Weights of a small GPT-style language model, trained from scratch on English Wikipedia: width 512, 24 heads of 32.
Each number is 500 + 50 x the weight over its row's rms, rounded and kept within 0 to 999. Layers, rows and columns count from 0. Numbers have three digits each. The size before them is the row's rms in percent of the matrix's.

# up: layer 5 MLP up, 2048x512, rms 0.0453, rows 1246-1329, columns 448-479
# down: layer 5 MLP down (transposed), 2048x512, rms 0.0289, rows 1246-1329, columns 448-479
up1246 100:435538503517547429524514421477572548416434521596558532580471493564444515550532495488551555534570
down1246 099:463448475504472485477455442475450518492484491523566549505430440556524558513490482489520452432478
up1247 104:521609445472518542460560480474484432492538469446464536460536456509481389498536478498501468471528
down1247 103:543467480457499483531546467536525427450607544510435487499449488477559477490511466468471470453507
up1248 099:551561494504437403517498420568493389506445522425562457470515467581476496561504551530538484468578
down1248 101:591509511447474407469485508622494528545485432534400516478545511525608472479526458501499482435473
up1249 102:526537534500523491496536518561475494557603403512423449467517562457528517503523602592519538500490
down1249 100:472558538605465451515477437503515579494518553488475523454505425456488570433524473485426521471550
up1250 098:431507571496555524520521547446442470542556520444447454491481534437438572472527463484557535476465
down1250 095:438474530544615509611519536555534500560606545439457527472446644510525505536532588475570566476540
up1251 102:525497465507556531559449481493561488514561450597557451478516464511533559533510527472487415475573
down1251 104:487451465501442416488491523484534475472587434569636472401609466575479467588525505492472483477449
up1252 102:448445430543473409458493515429465568505434410433560496509483499523520446464475560439402465470511
down1252 102:499575507450481496538474539507531515450466497514523502505495466481428451507530488496478415538538
up1253 108:501586460480452407582467472477585411544545443450522607428503577448440463478541481527460521464586
down1253 103:449466473522481485461568498506544410561480317556545493475423458520523522470462578526568515506499
up1254 091:413490516471496474569434521424428501572433442537438569569611543481414485488553510422491486495454
down1254 094:580463492502450465492591477523439500440582521506546502470511489431569489587449471507454524520476
up1255 105:491612591421545516524499495561499601557438638577449551407466445544440501418480450501465489574616
down1255 109:514440531589518475488450460465464529524506457481538565542490478556449404557542473479447663524497
up1256 104:443545428446428522501562489532611476467500437455489488506560572550466485433470513439417500481470
down1256 108:447450408480537541506534511502520494473449527502561440612546502445465526496439468510541539444522
up1257 106:508519504433505515531488481438600484490562444569528589565417471423466430550419469469570456523546
down1257 110:422599505458433459486464543445448469426544554416494468514433438446460439651496434554456429528491
up1258 103:511445522549547492508512538527505626510481535476447446505503514438466526537440480479474594518605
down1258 106:468502665495442489476429446461387422437509435467527576555510505500521506586606438486548494534444
up1259 100:492457528476534488515526545505552500616482435495518454461554406479543527434614480529516520481594
down1259 097:451481459439461537469456573482534564431523460500366439466525615459557463476519557470539476468488
up1260 093:472468541413556549553445549468537458577405465509575476473497520504440512519526544445432448412553
down1260 086:487600476509407547423524503595505474471533513451473520486562487451568480456499481457513470512552
up1261 099:489488551459502370463506477533554501549438442502499535451502448625496487464502518549499472546580
down1261 097:518480505478517457500440424497463427521495510350362540473428453477516353477523563547472509549521
up1262 098:538535557457507519423588542476520535454482495521495639474557456584445471493518538510429573515601
down1262 103:508512529427545571501479450499505516417564567401550482505472523605478533586453535523469543487496
up1263 103:494604453485481531485436498491491583597515548473562430558510544481413447528510447481428489460530
down1263 105:579545543512474583507535537552614428445522535513618574515485451522381584483537441541498494488477
up1264 095:542472455529525476614500523472470505449538505595423585474455528508484498549478465526524487472546
down1264 095:537492470434540502517548537438481618456510407458561580564511600472387567492550520473550526467489
up1265 089:492516510458489533600463485506487440535447536436543442533490478554542497576493436560506536562520
down1265 091:511447523455480535502568618477545567640522442531500439543507573512526539414485502415560595587484
up1266 099:627438526473442514469463483502484514477533492529555575552492622502543460485525519581445450453544
down1266 102:637478473551569492448552480355475478485477497601529559546446477471538492436511497520516456543458
up1267 097:486499460494523471535420420455447534544533545452526515457501476538461412454445562461540477543605
down1267 090:599496421538501528467511516465575509456529565492507494441494512465496451501494527509445503510504
up1268 102:538477536527457487564510540463516436485556502534464463543505433512472531495488458514426467557526
down1268 102:509507366495498440414494410520457424521473478522459432569511484617549444520504467529495593460499
up1269 102:470487455569435467463500508454537537541446488480567507447414519587515417426546518435479448477525
down1269 103:612484545529471529496562572508514406482422562570466417485508438574465464454479528546496538452561
up1270 101:446494492503576483516584562496558521511478448511529527496553575521468488510443552476522439427441
down1270 099:562456531481472494473467505509465434450467466492495530502588574571429455469448564491528482545411
up1271 102:445555414520618527486480606498450506519492561518559541475508550466521474553569557523534520495539
down1271 100:460484609487431494385491484476435462443493447435444410480474456445535684484467502490477598556531
up1272 104:478530564514472574470484491579592518443525406534603489557568490506440538483543546546535510581488
down1272 107:430462547545464484432538415513406526568466383551429533528480520527479404564502427524558443519510
up1273 096:548464598450523478534471433493451545543528366498536508574568494473427482541466532506438467426454
down1273 096:511512495406547490422523550540510418494540521493457439494613436500558521512566425597477442626467
up1274 101:581496502501434481517528457447662463494419473502545546464523482466465471456531558455496512511565
down1274 097:491428534506539539512478476531429427474527539577432521447467428519521512566535494481486501516469
up1275 099:452462567543527567537450408512512547524581492563473547543590454465538557499418525540440500455491
down1275 097:460466454534558512531588505513445534523534475487468542474557534514567552556476503537493523451547
up1276 091:412525433476541433533438448562438444471453536577473565440522531414530522556521580443532467387522
down1276 091:517484577438464486460514466474572497486550429512454535546506506584457489475520456538446456547511
up1277 101:460405549481453537591478538570517546592519511621589475609471506460508369523444533502568392568527
down1277 102:449476552505419578524524498538565416539588569427487530564529469427455469511491536470404551399444
up1278 104:493462427554600472576380468471452502600474449473510516553503494369525544556491529517401572524657
down1278 106:553451445538571502473468575546493472500481494447465505571471481485476549578469480484432589446457
up1279 100:543496557546529463549484586541509457490362428510504488490482487629474484456543565575502484503591
down1279 096:453478445514484513469460527541493530541498548437463494484509596420435567510443531472529502557375
up1280 106:577596441504521495574398436484514453465484537431458517490497459461583528518495585450479447609591
down1280 095:513424409458468579420406482472495548539415429631570501442417512521460491458498477436514466547480
up1281 092:416471481422515520512510510497485442470488552503644494616451516545537536526545472474519555537498
down1281 091:539471521554497534494461423527509499587521501515502507491565566491497524509601515571579585543497
up1282 101:510478473498502409476470494447569510510596519360539595541471552479552483431441532445533564528459
down1282 103:554461559583469492450474428572475622521590618551534484592567477571453502466500518501507492442488
up1283 096:609535477469472552567555572473466460545448497443440497545498601489548555452584427545493452545454
down1283 097:487475481511520483465545507532464494547466562496515550520458522477528536549485535467442482513492
up1284 105:454471434555519523550392455473475454472493550420634553477622528509493522499591514596450498468631
down1284 104:441547533488476456560479528526499488493634524478462560459543418429477557446552433474388580607503
up1285 105:450580556583537479547498417540424483482482461503503474412523502485428495425499592483571514403531
down1285 108:533468594589486524484456533514548561531607477409433473495509501478517516532583506501482497417478
up1286 097:526409475552497547510511587479535559424478430485505447567422510441533561511445472501474573482527
down1286 086:521620522496527484515533574520528576436463487471552450431545506434532455517586427591486512515484
up1287 097:492474468481557411452347536523505517422420497581547563513575485479417512478569455418699466493536
down1287 098:523524472488448451543488464528477511493539451435607427525483485456519510537449413519456523596502
up1288 099:506532540470519377497519526531530434380473567471511502433573522457383482509559480422528453606583
down1288 093:396467460514489505338411566406528576519523453517455544538518462499473497572488560397411552456581
up1289 103:522607507551537459531494565468560474555531525453537535468539425484496564587491491511436497455515
down1289 106:475502552489515447500549538465535522533552467542460506479538595450550540519535472451431471476571
up1290 093:517535488518474464467476456494484544589421541547482562498484387457469478468458562454463394433583
down1290 089:481467507550453523489551507467432512497497453474493363577482549484622516589491419416575611452511
up1291 101:563521605406527539544555480441479497538488578484520572554512507469504646445512552634495502544580
down1291 097:447584510510593471457478538398550452357494423453481551496553573490463524543479449526472501550464
up1292 101:501446515428528521489469469488556566494604587413490640481521451502500488462465453479470442525442
down1292 103:426560541486489574504459449536597460486512476525414554417507490513466580527539547460447501516504
up1293 099:524500533504551503553521486578484479584507372447523473506521496522449504471566554532484579469542
down1293 099:526391490484501530475544512551498420503532449538551471502555475543532448452471518523510546516495
up1294 101:532467473421551548467517494490573498544569546433424461535554474397421460545525464450451517537575
down1294 097:520500519439527499487528492466476459486512499471425515491491508506510466458556416514533478484538
up1295 103:531508489521464451476436532433441523458520442416559509464470455484527503506530484471581587467469
down1295 103:506441483501561456481562504395400516550501549561525550487571487507421503565527407502473507473541
up1296 092:395492494499509444505506502555529506624482537459541508486525523529584476471451459508455449538430
down1296 088:577519440442526480500512451461439523438521449559607533495424452455517450479530436503552553498518
up1297 099:490555500504456456491533530386503485552542552564565469464446506492524541521580512469495477518565
down1297 100:511562476522514454547395483549515547518492486457463546483502531454511523515485498549510553538486
up1298 090:456584536387508558467499490559501464608508445495490449461519549533605496578502584446464514530503
down1298 093:502525520575430525575533478530517481468473494509534528462558469506521606559611496569415629509504
up1299 099:607469411519416514544534562463529508461512577548485502450396490485501465554452470578492524554519
down1299 101:530512551571480647514502478484511473549574476615593432545526494520408526501486467418480517430524
up1300 101:415526391411502521526493446475461412477417483499489485604551478516497362589502566448598536448509
down1300 102:513475499481496544546480487494557528422444473587526483492506567427513440587488559517485455504500
up1301 098:570429517548521367545482485478442496541461458541442416515518464402527704512533519472478564472572
down1301 102:460526447532487490537522429511484506477469463536474546488532551538538507596469509535470557481515
up1302 097:510448478503486519471544586477469473445442475561488442560466549546512422472630560462452533432579
down1302 094:526505518490501432482512509530531480614517435497467508397497439557580339421467461567528393515568
up1303 108:473535467550461494490464416474516640491524558584420552518490520537517542528508490546463467560523
down1303 108:512424491479371522567479446540510443473534491533381550481387489417499489491487528391498541452468
up1304 096:453598521514517509458478520365522543531449558517560465542529525506492507564581585508443531441518
down1304 093:531413522507612415463484491484517448517588478568515523530478461523477553483447402447478490538565
up1305 099:467485446481458563572494582439568449435465508438560537553517493421443498419514622554421559540513
down1305 097:526474449519436538435487543473435566472530512455447551415499478465434491413465440478505503531515
up1306 101:458563555473461523522549492514437516394414479450532438501490520515515483540604480437611561414502
down1306 103:532441462516470539512511460510518611511404449487555491543524593478600494486624487547471488450526
up1307 105:394499425448461458513441561476474574591574447513566506551505492518429463496509416493466590453532
down1307 105:509523494486458579544493475549483617537509505542576440542589498508425515504493557482507535460482
up1308 099:493487493473413482521521475560515509429529530483553511521514449440513530572540440545460553419489
down1308 096:591575470579507556546492521561548485486478534488426431555461516472399445505471501467495565523645
up1309 098:478490506435634427452474534512539466571506428531499488422510476452458464446488460494611476434520
down1309 093:429453439522515522506472442461444584533517492560570559585500532500574503517477448486492454562521
up1310 098:463512480520476525555533546545476486543566495570511536555546451459511494491478541408487470533526
down1310 099:472637534616553420483530563411546542525571570498517520491498464534527463544481424510432436595554
up1311 099:452559517411625619497459508538537556513417574504503488413585426429540486603510555509559572487488
down1311 102:524442619521484445484555500608471528457510465458596534499456555467484530451441583492476587487513
up1312 099:585469405548529494493504573332480477436479486569494524513523486404544463502486519567510471534546
down1312 099:514461539524528518428497507466508553471509336472563595516506516470458539463418552465448514488462
up1313 099:510572462571493530480458499496509444601475451514628528477481430468398481521545496544654571608510
down1313 101:579477505501429523394547456497573449484551498501520412578419492473496422527512420513471454591511
up1314 100:515496454487433429543486586444525508594441475613572579454534539456591518408554490458441448444530
down1314 098:456542509519532586562452429496513465423502476528473491457451505499453417459502478456534459496500
up1315 098:462546388454544542506499548465471488424396574464521507520483412451519615621555631486505541519525
down1315 097:531426551541438496480518568469532482542559454508466512394482508561447615602454510464402516552495
up1316 096:541485487477578419508524400527556515485456579485429509553460510502458479426526503405536591459519
down1316 098:529490554575544456525503461533447481459448558469523539509475474517505446479586538530506563443489
up1317 095:537462513495441498507456570588474496490502443510493465518470432553483477436520497520449509437547
down1317 099:448476518510521551514472469470547493496531491513425460412491435487547510474428547474504581433567
up1318 103:429555408547520582478529505477542425532426469583567582522486387377530506506476597468564344474525
down1318 105:491545526548533476551446561561577524454455485496549461534615483540548576453527462608511436490438
up1319 100:516513490540407546450454458439538443550509487446508533448569523489406519493516510477519465452596
down1319 096:559530541531453429536526571606484527480520528570518542524517518488486475407541569536516469474522
up1320 104:551464497495484491558495471493530531620494471413650460484489586398561538442430504535550381459495
down1320 109:495490541560445475479468545553513537513446522461524567581538434491490381526542468542432481616441
up1321 101:518533404523486460479499498537563487485448553439512440530525457546466497528560429465576431493540
down1321 101:457564491502485402470507553506519558531512523536560503517508467543539476556617656518482480579541
up1322 100:523571448514449480517523585547410472421432552569539427541629529526573498519513502535414484381510
down1322 102:565500460485455432466571429532544497481417555480477460434444570535540519415360419524457511547522
up1323 103:535567468454414549604545465563448419484505475413484474483471557382512502531503481530471551615583
down1323 099:519427484602525531560657560445398499460484443594489484565539502507456481537526511445506560490463
up1324 091:442441448493636485529608502479547554443418502389571452469513428417527501515467484460519506506536
down1324 095:515549464495431479463481555504514497481443496569600456490411520503502466448504415529451455540484
up1325 102:511569498505480499614503510480441379553491490540664559481556557551498554440517496453535484422590
down1325 109:474554580511450508469488420507588604480499567519567461558505578493673514528518600483523431482538
up1326 098:437540483467543334566429484432501531442317570504486531534484465486505478489554409530500441493533
down1326 097:487391411505512489487518522478499511495463529488450544509504517477528437441540495435447557449530
up1327 103:385529480421431420518417433530531533545555531527454498483493450539552514562474499440498432483529
down1327 105:448435445514578479460483514421504545520478450591547470501456600537580514509513543594479435466507
up1328 102:482534571547492526559493544492430455534453533503488484488597457448459503504492441562508473531535
down1328 098:448437466455402524470541472532445504569550432603481558603488509475473549488500591545490483503516
up1329 104:446447420494456574480489550499538569525533547425552450444544438501560489558561599454460498538571
down1329 109:465456539412523432473466525569580558529462493531562479443454422465372465566492495478488539552525